{
  "n_layer": 9,
  "d_model": 224,
  "n_head": 4,
  "n_kv_head": 4,
  "head_dim": 64,
  "d_mlp": 896,
  "vocab_size": 8192,
  "activation": "relu",
  "norm": "layernorm",
  "norm_place": "pre",
  "norm_eps": 1e-06,
  "positions": "learned+rope",
  "rope_base": 10000.0,
  "rope_fraction": 1.0,
  "qk_norm": false,
  "attn_scale": 0.125,
  "bias": "none",
  "tie_embeddings": false,
  "parallel_block": false,
  "init": "uniform",
  "init_std_qkv": 0.0389,
  "init_std_o": 0.00858,
  "init_std_up": 0.0389,
  "init_std_down": 0.00458,
  "optimizer": "adamw",
  "lr": 0.00114,
  "beta1": 0.95,
  "beta2": 0.99,
  "weight_decay": 0.073,
  "lr_head": 0.00545,
  "grad_clip": 1.0,
  "warmup_steps": 338,
  "schedule": "wsd",
  "decay_fraction": 0.855,
  "decay_shape": "linear",
  "final_lr_fraction": 0.02,
  "batch_tokens": [8192, 16384, 24576],
  "seq_len": 1024,
  "doc_mask": false,
  "z_loss": 0.0001,
  "train_tokens": 140000000,
  "steps": 8856,
  "dataset": "wikipedia_en"
}
Each number is 128 + 24 x the weight over its row's rms, rounded and kept within 0 to 255. Layers, rows and columns count from 0. Numbers have three digits each. The size before them is the row's rms in percent of the matrix's.

# layer 2 MLP down (transposed), 896x224, rms 0.0581, rows 557-619, columns 0-111
058:119131106159152140088099112152130125128142078166170077120107135154143113106140157100154119136084119131112113116150144100143148142169108120118124126114128073124126108122126129166121122127164100116155170076145128121130123147108171119124143119085107099132129101094096188117160090151122168127123096127152150155145114140096110145132104160058
103:116131168140124159112115164109062091151111178132117124150139076142136148153136148129129140120128109147116085150114131098107149111137107087106123137103094145096121114098175204096130113115150105149136096071097096118127119126102162163122096162081113113166152129129122139110107112130144135140114133146136136132177119103150072155107088160137
049:121115088148164106129122147191121135149121086100122156122131163088139109107110114107129121177111045031136089133155102100137159167124121121099118085113119121095141105146146153112136071098131141134123131079117140112153122084157137144144124138147130159163124151093122132144156137116091121143094127121137148186135141117163145103165122163146
042:136153087135121098144109102152166110159082121144165132127124104130124140165150119154098151134110132140151149103155135117125129114128092140113115140106143100117161131084134097114144089119109181108154147098142135094175122191089083117160159140190148139129142127098135112114101104155086069148083140074144111144164143121139139146096109124142
030:075104125108121120140119109127112133127114074104120148147128166134153109105102108139203165126183152122117131134139125128113113152167157153110103147126132096132121106138131110176115172139132101125122121183120117104123130145118110091129124164114127130136114152159114115160164127133049104175105141136108150158142097137158071142148134153147
161:120122150114108053124114121114102138172114097084122161128111127198173141117122110159090097130151154129115120183140157136122145121158110072131116124135090128105152144121154203095113150152113132136161093103142161144130115095120137129186102160127120171146147134116116133134127124136103114150152159142132103135110148108137121132087144165187
173:142140125126151158116098140106113110088124132131112119111166140138091122124142140124106125139132111112120077119154100167106132149152157103098148116137148141127124116115143156114123119104100087073143146088134146097124129120162179085129140174121119131108157142146113141129137122120108099132123120116147140159112113137106146088099087129166
032:119104102117133128147146113084150088122091112178120148138124110113101124146160157144108135140096090112122124129131099113089149133157161123114132149127097116144173123093144122130174123151143136142092139113132120079152149148122122080126111160100148129152118110083121107176170104113161111103102120115102123159130121120116103130157092171124
131:079143093131122144157103151094101111070089098122124179111101108102075130136147128152116099113128151151143133074135141132149159122145101106112132126104162118137123137106088131123148158161099138118131056102137121125120142128124143118111185116125144147085151113122145158140128138092118139144127180143119117144146116100107158151101137107122
094:150105133135125117132141147182104174127118152102111108126136124133136099106098133133142124121138128114102121113141154135089143102146101156088149131116127159133158122136073132152134166154096128146089121098141141074130117137153111143105141137148165160098135108115133170115083115152135114099153093110116176117125158135155131094181165148126
028:133172134138114107116111153150118119134134108121115114157096120115119109099107127130166148104099104128085092151084110126142137114148130146122168123065094168126147135113129110131134121146153104124136105111136144152133141205102147101140113076109148117154153136119119190116126104132129137124134124105154129139137146129154096169143107130128
122:113125174150091096144167118141110120139151122116142126149101113080092114136147133101103105138124133109131131158166116129108109156114097168117156143153145124125141109158206123142076105131155103139103156114120150119158119124147115115078123130107157114152120129105048032135103165154135113155135133141134126150151165122116102097125142172125
043:088098099148127120097136155167116163133145101163143133126160129148091113145173100154123160131148105087104103157114120125132078118164126127123102117121152133106097112170137129105138128080133146082159077123086091122073116162114164153105110095116121130123150129083129143146149161127099145134129100122101139123086110113125093099119097112146
047:125193140174107127122125114095154129124121130127105122111139130139122141149094161121142121107143141120120104134127128158098121161149087117118094124117118104128140129125167155133113085045125128128131123137133144146159103160144128129114120122102130137111161140127071127159135109152133072131157158124136113151119127156151161122089106142088
183:119113122109109108100128124124099124181124162097139157146161103096156135139073146149097113128133157148146144196102108142119132134100132092154151138140086123140123174158092107095115107105151159121088120113120113110175087142139120138126158161123118167118109102099149134122141151129127091162157162149132099206126160139111106138126115095158
107:131097138126176151145108134121117100107125107135129129099169115138185126136104128147140096170130109136080135138166162132105139131131111111108133147139095098127126130147152106114140117169143147118117152116166124075112153140112138094080147153118109113150157140122119136148136188131107112128127110085120163114137127137090127165113110173140
127:106122137110153171124125110098141121108123151111121123077116160128139134124097111108156103150142107119112150164152124168094129135151146101143126143147112133109117137134140153158157115121100102131137168120123131115131119131131118098108112127138151110096121123120145046167137132113119096112130137130127150149099093110097137130136121127033
120:114145129150134139129129131108143123162102102132115144125126144139120147138124141138118127105122103150122133120113121141103132155128110126106129133117094126129157110118144136117146115141125129119141129090111128123136137144107151107114131123119255139140125143129108188111137138140136141139120001143133154113181139143111115158123116122006
095:102149159161155110135122133109155148123135120116136171076109109148133132133101142119141092117156118128140159125158159161143143147143115115118154135159112097096115138136161079153138122091156116101125150137140120111084134092127140154132093098097148090129131133121103151076145121162173106164122132127115158132155154152116141087166124112114
111:107155144107148126107150136132142121134140134094097131096133113120161149143120114117106105075133107149123124145110141145109122124137120130133126142100117139124142123143162164137096112078147145145100133088151127119126100162117130114121103128142167152117111149100113027131153145139124141130130120157131057133118146144166187120160110153109
122:135166175127136140131148131105096097086096180117135107158117136137138129133167104124121140182107095124140097138158161100134118135131127101126151142129120126173124103142091119144163092140168153140089124094105139124128181143097171116185180156100165153134177131059075172120113113114150093121131111117134147097133123089152110129124104125133
041:160105122103119136130120135122117161110103119145134123107118147130118134112175151153125099132130113106117175160112113123149103157137151138176117206099121132127161104133131115133155156082093127093124111119145115116139097125120107151172125116168127124132124120096140134131114134169131153151130149120139133136111108097124121068093165112056
144:162145125106081123118108146133144171144138120119145152124135138146167153134134103102169133132106126128100086137164130124086092149132130139117156098084147163103141114134117141151113103088082115173118107111157101142103156141127145112120153120118147122144145085109025159127136163133128145102165143115134186142109112114155121090137159126100
122:132172145130127131117157138087122143154104102132119119141158149154160120170105137156168149136092132148107161095082149129150102129140079119128110130120123083132165126183168122118110112147100138126151092109117142117089127140108124155114157114141189138137141092119137156150124174174135110156078110126099181122098151157149102135142122142085
122:113126118166131160137151102091175125095117134151132162102130123125120153128127128109121070109118126143151101117096116088138109139137106140084125115110117121123084156126117146117156124123128191119144136133085116117126159130149190136137133182074126144132128143148090115136098119126132099116100111110100130127146124095144125150126130139134
166:109131111110125102134138111153151122127122075124122174119162155150138122119107114141121133116129126167061118127130104129115130101150186131153136124128150137122119120125136100141140097094124101123132134175134128139107150140147131124129117130136144134147101126132012125132118154102092102098144159135125091127101111125137145100157129149061
045:157162112127114107109116123168130129180151166132128154148136126121121105117168106127137167137072121130101161127136132085123110122149152064134142124127104119139142110120101151136173168145130144123109119088127112122087164175118171106134159130081157130142139094136132136127133144095152133151125064097158136160132143137112104123093114125083
019:101112135080140120137112119128154146134115175140125128143144158186091096135118117156125114123139142144142153147123171108153106123157128100126145130131152141131179153129139119111123119118133122116178206144134133138146138183071086131168114128129138141124150079134115110143099123111128115134096117100154068099141152080094126134107126134114
127:133133156168165133167109110146131141107118131153141131138119170151116149142100131114109123121108106116114106084134126133176116127141113126117106123157123114120143138097149100120159108159147141111114129107132104135067118122110124170112121135164096105132132141137081217130115092170144113117112142100163125135102133096146115133098139145058
124:164091140154131127147156126142101116114123130119128113133175120125157127116142083141134127109097100106128123136140110127129119101106107121102097115104151105093137111107111149167106130122164169133113125107113123134117111149153142148066132051124114099117124148108147118103122131114142137132126132130119164139122150090131116122134143107093
123:118113167140114125164120119131141166125131096107122136135169137136077128119139127123146133130137144122086129118122124116120136120147153120124145119153132115112105135147126143125101149144107110117104147114110096135141143145149118120119155134117200143147118129123047082116118136134120113119136100143113141118163133128087103103141109118081
079:138152140142107136151118107102128095152097124150124117187134139130107128127159141114105131119130096112120093124086129112173147155128140120102142162105099158157136087161121126105102117095156177160148071113094121117111168149135101125176114136098145121154165111085131115138122130116146187105113137131102133127207116135131094137145102147139
117:122092125098100107109103160132128129134114081144146160146144134134105142116115117110123155098159091127153114106154151109106113169131110169115166151150121118109108092136182122168158082192146151151109140103166108123141109116145119117143102126141111144157160109120099080172105147174136081139092162097129131124096101106174092145149144126122
025:135134152141150131106130138142113106098078130103126137111135103124121108125113165134127118140154079075147154123122173152137128172124147133130108097141096137120127111149109131111107123148116111088123132133107109104093158113117150157144139124144130136162147121096100142153133094127164122132110130142112142205149111140135134125133143153101
114:159129117138119121139142111113121141105136180120110093181149165134097139131160151136176113165114147154127071120154172123132126095100100110124165121151086162132061108143091111127089135100105164137103122142116100120151098142128131113109150110081130097125134145078112145150147147102124135144150182115157125124125163175126135148111121120131
138:146123134116118119107115155127163141118122061115131149103125127145091108128127119137109102142124137126070121134123102167130146157111135120152112117115137098134133126121131139117127083110095136138137126131140123102131151146153133093163137148091137155129158108128003145147102125109117144109130151136129114125092114121141143104166127142060
049:145140120125111111132132131148117197092106088138127131158091112111140127135117110104164110130107082133138117112084141093130111181118106129109170124111087150098176154124117133132099102125063147123117146090124092118184144171097148117091150113099183080142099155076123176102106106150141152133125150123125131147108132146138140143122140139102
078:120158100172136152148089122126104114110165139139132115102098115098137149096142130174153095169129158150102105147165132105116121118103104141158097092146132117169151117128179137133175086102168138141156107075113104163153117123126160104123120135106148132116130138113117160153129133121150134146143117070164145139132113142129128124140153105081
029:147114160115099105135100142128061113113122126156092115135114135140130131109133131135118102141118107120119128116156160117155084104197100130131130147112075140121148130120123134119123105078158130149140088141124168113157168105119159147126153118081130067112131126111095153132123091132160135095123120128152106126132121133092089096156159167163
157:159119120148083114175114148130086133110124144119130155109137142117095088126092183127095143168149113138119125119086172126128114082115145161123094156126142130106111147142152119122106141176108140139126081107125125099088126114139109111109168128146141140103127139100109147140117105126091114157080156089105116158144156122112150110140128158171
130:093132183109086150109108132106130147133110140093145114147133076132110134133146142116151141172156147155162113131092114166133133092160139142091109132116106157127121104090091132090121127164160111105098107118122118158139134187120100105102137077137156157160143096105133153124116092143134116148103164167097168117165132134090112105133165144131
114:132102124162141171127128116154120115159144138127104076157108126133125119112111146130156068144132116071134076124113157110133160133165137116102139130132144119126166147121167131118122100154134121179118132072112104125138099111114114137083115156102156124136154127078086109161122089103127117101152106182125119148142146116122126146157127160109
125:156106118127168143153159102100191107097170144134147136126131107113161174096114135145182113108124178143077098135121151134137118130150103120135156134117107112182109163136170095127119103160129112167121139152065140144129150114160094128127126109135176105125097122115165132100129102160170122166136137097124127140137168094105128131129160112093
082:171105158133129137166142120119102114138159142172143099130155132110154123115129113154171126178114118181122088119139107071151145112123135110091107114146127125127118115136113137105099122142135136158152072105124136134098148106110120110119125127117141137138115145098154124103116174135124132135146132144103118121149137162158097157112104155138
107:102105147133142137141135125144097159187112127113106094134131109117139117139130185132096113116114148117094137103136105090126143139128067149134079114103080144137200148150140131118126101145120126166125145109122154114131147106093092122109111100135163173114132155111088099162130133137087138140155123158143112127140129164128102142110151117136
109:139122143168122132132115146106144129128115120148114136152103145140111123087096099120102092138127135162082116096189104142128148117150123080061122124134100107102165117108119133136107118129127140160124085084131126152121132114126145151178101156148164131107149144129047141143149110142125115128123110123132127152122108140187121164106116155123
147:133104134090095102176090175098129122148100138066137102142158107116137141135114099159121148135154094096121146097161125086146103149133156129100139078087144088156148108126120137127126099153162109159123168137117114145148157142068094095119121106092162113145129093128132099145122110098115122128116137157105117115139089092131121102117138171112
103:141095120134124124182158132154119113105098139108101090155112123111163141130133144130125142137137131060110128117111126105103130146105122128111142146123089136130192133116161175135112139171140109171091157112136147078140166112131144114107123098158127150109135121112093115131082088092123135118140138154155097112108156178101129134107121179107
070:150095143151073124137084130105084124155097130148127087120108102142128161124128117136125100122115145148146116110215124077130145174145100141143107149134141116092164136152151102087105115109139133098179125113116139129090119180116161104149109151137166150180162126096024137135105141128141131126102124129135164143103133125122095130110116156120
103:145106124144115111127103107122114125142095107101131115145066090151130135156084105128121112111130122149136135146107130116152113147098107140129127150130109106111119149120125132135115115142138113123138143129128123100163139105125159123149114115120128136123111147129075200107093114106121141103154157133141114115113096109149156139152149144057
134:109118131122124111131121099147163150121116095116129150135137139145128136132110087137093138144131135143053124135101120113114150129153189112116143144126143125105116146134119132120142125134110133131114157160130118093150150149150148086133136131117137148152132122159011157130130138127107124107135161110128095113111106130098157104150113147090
142:112116091111130117127151119144139149110093072128118162115116134140127125133146122136113143126128138121093112122128127130125117136139174138124133140112149123116113113118116113152126108129149128117129138194120127091134188114137126114152116117143163123149115123150054156117115128112115132122134134135108120125113114114122164111156111150040
044:168124116109133107167153157114170115139118170137113130093121096145148134161136119103149091121145123136135108188118140134122139120152102132096101103164142126118149109135123086172127105090105151165164099135119123138154180124096103125101132124108155098141114068130104163108136144115123109113121123134152080165148127112173094097148105100093
108:108150149112141126109114123105109155148115109136109141120137141128127134134117150130153096144142096169118109125130134153120141144124068107109159153158090160173121164145124143131132135129132133135107124057093108122138119136144156130101109124105164105150145132143102157146153149144141133071120125176098146125158146123151099090162143168100
105:122142149120106151111121137102080160158141129081182133124119107123137129154181189125129159130147117105081145129112144151130144106082123142117162128168109146117178126125122164125138128150138129163105138105102124114137131160101149094112098062116155096105136113094124118132161079125133139121156160151129118111136106133105083061121108166127
132:131135091111155104156130124140151163151124154137120123101176146072206159114148121100121128105130105171144122132111125109115115156128135151129134107109104130117133150157149151149129120128143100110134139133140119125130148126160096109127093143116173129160146158117056088173135112154101107163159164100148139121132092169142100137146161156128
025:130124124109096136136100161098112050156151107152124098167061127144128132133109118182121163118117142125131101098130154129137136134117072130087114128134086137104163110141120148109119135135121140174106078161122147110157155114112181118099152141132118125121120122091112163132132097136127130162110127101146115164171122169100128125132112162114
133:156146145140162136120121122138128174115115151110107116129067152150155124123145156122098130166142159113117130141130132106142143140141132141101158126126136149095128130127102098154136187118122119129133108158106150130135119123136088124078136161096141134169092101153079207109178111113120157139107133140144115140124128146107090163140128138029
137:133142125124139120119152123126154112115132093101136144126120124138178154126122127126116095104158092159133133147133152147113140166119112077125146126165069138186104125145147162136132122116103128123120139122180173087144105069118138135129091141098120147119074114092069108126113103119151154059145158121151133136155143074125136142126130155125
039:123107160145111170121110130125153142101133155136114121106135142144142138124123171151140121108111087127119127105207139111071105126160135158139091092122089120062129134120112134151151139121079112093169081128147137126132155103123139146134123121124139148134135081144133176082118181154143106126168137168138137149120130120150142132166121132117
043:165108157148174156144141109158072114120139132150122118088130136132141094093077148114145062134145132118063092121111130149130111085162100109139131125127124103132180118121188141128127115116111122128149111089131142083166108115158108164106104122116168092102136109151129109154096105143177145094138132084125126140119133141101159158144115114113
047:136099160108092164164110101165144106138113123129126135117145106136143144116143131125129130119161161136162097125136128106133124135165123081124103123124107088153165138135148135129138107163136132171118141114122113104152177105107136149072105127089153099161136107060087203169093096126122105130115140112122132092198125133124110184127120143112
060:111129131099151131139118141125083136081128144129118152155133111097133153130127153148106134146165131139129146123132145098128135146145127097130099081120107164110158084134150139112129141159110112095140122118112159143160166141126127146124144073115183150123106100146100101175153073144122151106116126089142123119140123104077132150114113114102
# layer 2 MLP up, 896x224, rms 0.0697, rows 558-619, columns 0-111
105:121114113109109109095113095155156129135116106084132128132103169114112121127159103126114144144152116170141170100145127124098088130132136139163114169146168139115086113133158152145131145125133088112170100161162134122128135139129147129137169124130145164114124108122144123140188182098095131142159081127143125123119129111161161117159152105136
060:116122136143178119133122110139137139109127156110115149127103109117164147140145124133112128173112128134169132112109121137159138108104151152141133109123141154118108119126142112152108133143124153119097141142122055141126115138153123112144133152170093128092147161133161097145123130144164135083099162124172124126149118106129097141117122089169
058:106149090114090127095120125155104139099144173116122105103136143152156152154130111104110151138111149116143105111102155170161104081093138139150133124111158113148142114151097120140141150106146163167075086157149109165078130114150093112143100113163118109100129120157178088148167140117109169112110163147144133126102121131094104152112144048164
052:100175090099132130117135136108141101107094150128140108120180150167166136148137128090096131134142140110140117092071116158139129077123157125145129119136124125132141120166096123133113143145120111104105119152145106136112119119144095107103113107160123095108106148127138145160124150105129134137134109136128091136116153134121134136093129100180
130:113099088132151129137112156141128123183121109151156135099125118110147143100120143137117120114130156139114120155121137134171166102166167102130127108098101151131107104107096151131143138111084184102090159128125140138124075101173128145147131149160108146138123152199185131134132112131131117162112141137137107120123177143106143145089150100137
137:165145098134138126131117109120106119126097134132150119116139170139134128142116119133112100148146152175139156136103154136081134112096158137101134111143139131128069121122142146136141133186120116105120148110161144123093128136091108105134133096162118149110178148130165121189152136102096106091128133086145178137129131087134133147113102083138
050:109164075086128106116105132162117145136200169096101166132155125147130122155122103100135086132154140151148143129105117117121130109094125116151132115098141106130144127149089151138101131107104142132186128140115130127120077156155093109192151142136122130099104136141143102127145133081141115081097115135141123107093114103142121154145169135186
119:109123087141140105122063089144114121127173167119103108128170128172111150128161136113097113114124125111118154143112147138125144091088116141140144107155154136120128205138181136140127106161146115163105121161167137146142132114138124083137124133146089145123169124130135110171161127098071135096136098085120121127106116104117143135182135132125
104:135156113155136113123133105114158137087158123142126132121102152120130149116140129137126116186122119149148125123129105100105111147118141104159120081123147090152150129110131164095126132033156119133130157143137137139102078123118130121136129148108070154131129124139139148150125133100154108100154147159117117126104117089124128137087070137136
050:136130092100125146074146143146137133137132140115156136092130120138124106135124119140095170129157174111192132113122178110128150142100138170136149106124153117106129126125118158135096157114137172148156129148144135167120096135137123102160108166147116150060112178136165098117137091096126118098142127119137130121129111120120140085122163091131
118:135128133129139151118144145152130148122133130150146114127152153138145157189093106127137143154120166136140108148132155135128136087134147089159122128087147153178114138152134107143110128122145125144126123140156113153122095158140089106135136121117106111099134147156151060169124126119130142127152149169090086098105120119195140113114137101147
062:118169111152162126120138135154156137104133186112137136145120118165131139111116127129158082095116143119170140130137142126127164118107157132119115106110150103123127125140093120149108157112113121145144168146123113174123129157107137165122103134129121110062100116174151082114159125152101121124139136130152141133132093117098152162131124103143
055:106141130117097127129112154148122100124147175140144119127148128130153136139131142139146123169111126130152134064142122150125134063127133136132170078121128102119120150123117161148133158119103120119107160154117139137099108143130107109116109099148111126115130149178165138118151142129112176090142118121112140121116168156167142108087142031138
152:152103115110134102153079126180125146090099178166158105111171124066109188123137106131125159123119112113140111123109144132129177080110205129146168121131096092126084134155121135182143111142090139124128102110109147147117139122131156127177129116113099134112126142157147149115141125115166143162162113164103156134126121149119118142109109115155
111:108145128113120176113102134158103115173181125097095116081108098098152136067113140122125119126105089132155117108160160150129134121134150081127118081144147088102108107146109154139123109092139191194146132137132127138123117150118133138113188117141122109089163137146134126137122102126126123159106135132131139112121084137159114136092167124141
126:151124108115136140127134143148130112137163129132075150139115164153152159111065089158095103126156138140144125139148124072137151095091127194109138101086151182124084159095123115122138151076137129158137115142146148106127143111163113105126119096197111082069111108145143119111130129111138129119131138133146117118120148144107146124168132128127
109:120100096107111148145107128129130171136147141160095200124106135136114127174112122115166114118173137137138125137097176131100079134092144136151144147129154154129122129145128120105145158111133152121124167141125110136073107075148150144105137133155153123117104175145145152094101151133088173148116098155125155124138127108119109103152138129131
101:109113133119127128095164144138101125157124147105108133149121126069109101141137078130146164110124146120126143139134092152108106110135120140127160123144151133102155099111133107139145137133144120118118151120192111139132139111130087134121134163173144077129155134107126119135148104119141095123124144118136171184135157105142135135120151117143
113:125092097118119110136154130127134106131150147117125102135128149178103132153103145111111111133154158127162138129114149137128095102080130136135126111088138172100097179167127177130098142107177120115138154141117094141142145124135128136116155136139096110113120108130130113128111126121110152105109185137160103146099073106101105138112174112125
110:086177115134101113090102138152150110126108158106127133120177109136129151138150134097126112161117127130160136100150124128108076101081146134148152126117133146148132119160056144165160158062120144138088128116124131130153154127122121167131166167164093100117081141121141133165156126113130107135174124104158126118122126117148115161122111109165
054:124124123129132131117101100116121131104149153157149102134105156155136122141115113102129118140138118106147131132100153117115161092108116129140183114095143150092091138150091109151116164156134161103127126166159137121149115176132127132146103146184107135086151142133131068143139143138111146128159136084127124114069129127139141120131146083175
138:107121117130204145159127137155136106115109138143123133142156156110120131084089117164085130130109131148125139094103091146120139114149151129143111201164159073145112179102158122134107128116157136122142139170132135160143069122124123123139171169127107137114099152123125123138105167102111140133141158117098142131095119138131146169124151088149
117:133150076163172103105114086128122139124157156084126107126146136171143161121111103148151177129116093131143165156121114113095088145111155150166145109141120107120155152113165106113148175138125105105164141119129117116103134142095116118141144135150127144117135140148177111158115171088121113144119144146118144095106149112169124149165115119136
114:097131124139106110091121089135182086140145155106118153104111088153125146115123100081081124129142132114172098129149100106149124107140152118140149109094118168154108169091110119169117168103142169180140129161146100114155136159143160120133094185142075143148128108157134140159108123108085127105128132148111123112117115097151103144129108142159
189:101084118107099147135123135140173086125158120123149137105161171141133122135096088115119115140150178175116121096102171147129116120111155149133123147105161092140129165127103136136155135112133141119114129160120147177091091126163130164162142149110120112091129112186121111145112151099091118094166160110102109113103110116129144136107120120121
056:134138119142165126143109143132155136128146158141119143117120126132099128104110124103130124137096132118133128156148124146115092083112150127152159103126166172136120123147152102142115164106131146145140129138171116163145095078146120130168106118191136116092109131176158111113098120116107125148180151101144138144135112125146159145133114098159
048:104136132165116092168107137143159103082099161132104085132139126103127139168157104141150107141117119135132117146131158153085137091104159080152159093129102088096067117104109131117122121111079120148107117152121120124086066111183099140133134120169094116109151150156171134154142150091086116135113128112112149133116139111138145117101160072125
122:126160059128128104097109177157150116118139118119078132132137127153113118118126098161120151101125138138116109141126111081141134115138198158142131153113099154103156133152177086140109133062131114135098129162188147109171153154130138136141093114137142108128135108158138149099119135084088152094124114156124142098137129125101083092154148148102
124:118148135151116124049109182139142128098126142146120114100147108133113120122162125066120143124144131144128105137092082108108122092134161116127152151148129128163102164154139121094113136145126101132164115115099161152130119121151141136130080128116113125104143160168126112116109126134094137122159135176132151101135120139143138114106168097149
120:100131100130125137121149137140172165090133140111114107128135113097131158130137098124102156125114125120147139117156093122133106145089142140144138134070161135132127142097138106169114125095114109163127089174126131143200116115147129147137129104147142114138133124159124107148149128108082122118137167171153155087131114142120098109127130102151
076:114128081126119147116123157150134123129173207157163141133176122131130126155149114120117129190150139155162146100129137132123133083122150127138152099113137120126111120142133137127104159122108179134132167135099137169129140127154126156125107160194106119054113121127188127137114143140092114148149108139135110140129160120125129116129165088162
114:150152109154158142151140145162159104106162144118126116100158151112193125183119144127098121142092153128154142171114103141162146073091177130147098109118130159128123181119124117131117161083138122140167127166148132192100124135159124119161110130128107122110084146134143074135134135100122141084149114116146119116153125124134128126078127108143
048:100105081103138162124104185160150126111101160123133130146164155159119122131127148123140118141105132188173130130139151127118127074130152122148161140123153172110105109131123142144124179122114146109097154133110114132158135155147090131122092140155124132070109122118188091113111158153105102115124150120175085130087102169119161118102134089147
113:072163104162147160132118120119092141132183142117162114135164186138148126137113152151139140148120127145151129155145147121120122113144118110143139094132130128116089101134108124151158143126134134085117144138115099151091097154128152102106119103140103090114095114126141138152147166149138128089142100125113136121089094156129136150138108123142
142:073168089149139144140094118159166066133124124126109167147142169160196163140125095117096168114117143144136121101099139071136128109115155126151086145133142155085127142143160168166112101106159114121096134161182159171155123121135142127138096081124123101138142119147132140148139159101097141100146133124139087094121146109130142126125148110139
060:089134071156135124107153125130135118110150181152112116122138132105129156141133106111112126159146120121161127109131144155150134095145122110112133117120145126119115128119111115098151202140122131113134107132141107188156110119135094121123130197184113129086112117132178129120124127100144138121138148104133120160131111155117122145115133112166
075:085155118130123137108127115145134134083199169121113122153166135113117107146144145133150110118116120096189133128159154117116113092068116124147111100113133167103124157127091142165111139107101140144109144138103096144147105100152134132102131111161121127117112154187165112123146145139106143119144140129147118100101154144125163113131184092168
051:129151129161165142115138093140150106101135174127136164125135159153146102160143133096133119153132142123181149147149156132125136102124139146188142107081142162094136119107109110134099158113094117112119113162167127183136099127135120159110119145145136127089116124152216085107142111148100099143172121138118096122090104149153126102126114083165
136:087122082141132109124062156128109141137139130128116111128178132134107155118135151109062104107136149131119150098160140090106151096069100163159162087164105115141148126131150092124131149132150153120111096132167152124173140137139121076148141114173115145077111081163153101139139104118091172105120115090158115143107154151127161154150139121156
126:109125124119116134145125141162147126118123176082125122106161086135119100123141141117126138159156151126150143156154095161116084079160156164134142170108132151127100153119080140161142150151152103129056114129130126151121105145142111159131148057153135122128137090124166103149127140094130124159108148149131143104139092163053071114164178136144
112:136119136124125159131113121148144083143143158093114105165139146135168175120141134116159078164090140095132131126150119130110186128120143122149128119120148123125130162114141092113150123149157141167169149134118082139111066095121093145101106162136104075108136079116132079100094123089143120098149119198129110133107119118107129135139130134160
115:134129089121174143155157140096162132098144145146165153113131130124151138108122115138150141094112175161103121113082126165137110124159134107171167131094126082143121134102149081171121133165121105149119134136107110112131124113153119148135128138153127103109097131121164124117151117143153152110157143142120135138139130102104127132135146106167
075:113122109150100151126141129161135114124087234147114109099109121157141109127133169155107109148177141123132138149125118143123131117120128128144138131135133153149103109150120094147128117115135167150123113173142111178134092127136110135127080100146067142111102153147210100137113123130089134131134108085129107125094144120104130116123100079197
111:124169126093146130141132142192127143090110116111101143105127114149108104147153138128130156096136125111141126128163150123183137097123131151140111098131126142173135119171137132147149104110114100103100105141137120155079117094123094158174124119168099064121156104150132115132109119083137123118137143102122121148106081110161087126119165116123
104:095139134149149112168157135149128097099163137114140153146115101126165163124148144130134176102113129126153111116115115157105095147109140131122147134100140095089124140133116113124098163132092146155185111124179127128133085146120141136128134111130113137095131147141141107102160119108079102115145121138108155120091193092151143182108103094138
133:118160128152103147102134187165118135147060145111104102133142156106132117131159119130113133156092132086114146141115139122130128134157125095134125113151166130100120091114119132128106108107138136123151131144103119127176121156139132145122082131114142132092193141182141134167113106183107133120170102127138107141156149120179138113099142102140
110:111140105121072111117091142107144133148212145138128116145124165126119128123122117100122109140105158102176145136134109120101120119097121156156145162101127135127124108153069157115148119131132170114150088110120145137130151126136141110142127126130120175126112105131145150135164131125162153117100117134136108080135095128103144093112143106128
071:106148058155120108117081149137109120113112194136126128142154128127144162114127115172120105134102146116181117122119152155121114134118151102162173120131126101143112151104123127141111142111118155123105101130131116138130121134143095104125142148185100154083131121127165094095136115111085126113132136111134135106106117141096098104119128063125
106:077152120146110163091206173148162128183098140119108101098160173139141136135110097144147136165145170162123129115139154139121133136153138131120128077122121123132140125155119148123102126149111136133089112128113110168126082129101133179123086115106100140109154120151136138093136129096146132073122108165140114122141143106140114119067098086118
129:118148115125129149118110160137133096090164145128120132134145134112194136163153078151111093138098154141128091072114111143127101131115129173135106142092147116163095154121129134179098170079131151110124104137146124164135070146164133096178120121122083108130115173130128146155101135129101125097170166144135100106075134146128118152148165120127
135:091132103125141148125104144132176115108171117135123149138183181149123133115142075150113123133109180164135111111120132156141119104102143118145150128121138121134103176095098113145116137132128129143137142156150123197091054113115135170180125090140128112122154133136139152126155162084119110059132123130098127099119091106129129132128144093103
060:093162076129148111129129139169131165131146182118114102152137133124113141177125106123122143142115152106127119113085172148146107110128136128147135102081145157111153140108119146144103118151116122121144138113152109147153117135129117145131140142149097131048128144135147114091126138100149192128124116103122129085119133115146117145130094081150
112:103128094125133168092144149129107128085122142113123162147092135103159143130118123127142104092163147182122149116070134173133125143149156128110162109116098135127111156092105168130133158101131111134113144113111108114115115114110139181118120115153121090144115145138141120124129128120082135140125143119203131151112110156123140173120116103149
113:141160110138155139095130173141149140101140132179112115119125183140156092114093079143159085108125119154150076116144137117113113141133133112129138122078148131141137125130116100106059087137090144098132144174174132110109127139143061134123124186149114124134107139180142135133120150148128164113146147109136168148097106180119123168104090084112
124:112107110126141141138131116127140077158115147116155110136116143136177164092104113147115163100177085166155156117119133107167132124120150120115114137105140178162126163109083122152132126140103175157154115121158166171132133127137055150156125109131136131090111116141122131106151146122107087100137139078111084097126119141102112127134141102124
051:119128095155148124103123134119160108078116153123112118139143100142162146112176129121136099118106131142133127126123150149164104134117155110176132115104140166108132123185143145158127169144095111131125108154135114171145136115149135099153118121133122136086151160148132123166143121123134124095172160104154151147071138138117143097133148124123
120:104123127109100126113125143149175170125123132112153119137162127086124124095090103097127141081125137134151137126126182129138170107121126123153141113084125098172100094117077121163124115141123154108123160149128123153140111122169144172167158112166110133078161132151155131132099144136128135111163132126121123112084126125175153151109133099138
116:112136112135076150099143163107103148129082132132093150125145120155145118144128170122118110118074127090163145124118148167138110131090172095124121086111121116099134113147063126130113133145109104110082178106111145096149116132172158123113102128122119104143149161152185118140096135133076072124175134140127144187146139140115118117110112072160
054:100162103152110136133094096144110097145164148130100089153127156131106135121131144139131113146166134145181135138095129124179092069135132130128142100137121114107123137148137158144111145102107156123132140161126140148132090102133099110115071145160102162106131091137148114139118119077120106096117110118166108131086137191135108122147167091152
057:118106060172146152145128125148117136117128152099105108113102093138081141128126104106138109109127125145126126128109151120123170125157150124130174101105140109124129130121114129134147139110112189119125131174143145175140100136150079090148116100139088097121125127153149092129119134146114151133148129129163117142094135142110158128150110077151
060:092168114141126120089136130132136123133119143142155125128128118119177105153132122103112133135156131116160091120075126120128136108111127119159167108128097129139074096103082107122106147145097156141116113161126144159125078145151114131108159122149108146114099107163172132108172149137121135128137157099162136111102142135129111184127149089164
062:126113118121102108127116129133104144119153138164124152138145112130146091147165141114140128149110150123127112110100110095130103097123130083149140143127132101148109111144128135123107167104099165126139075146152097158133144141156091136116174141166120113080118133167165113101153154088120109092166119129168101109110105092120135128113131077129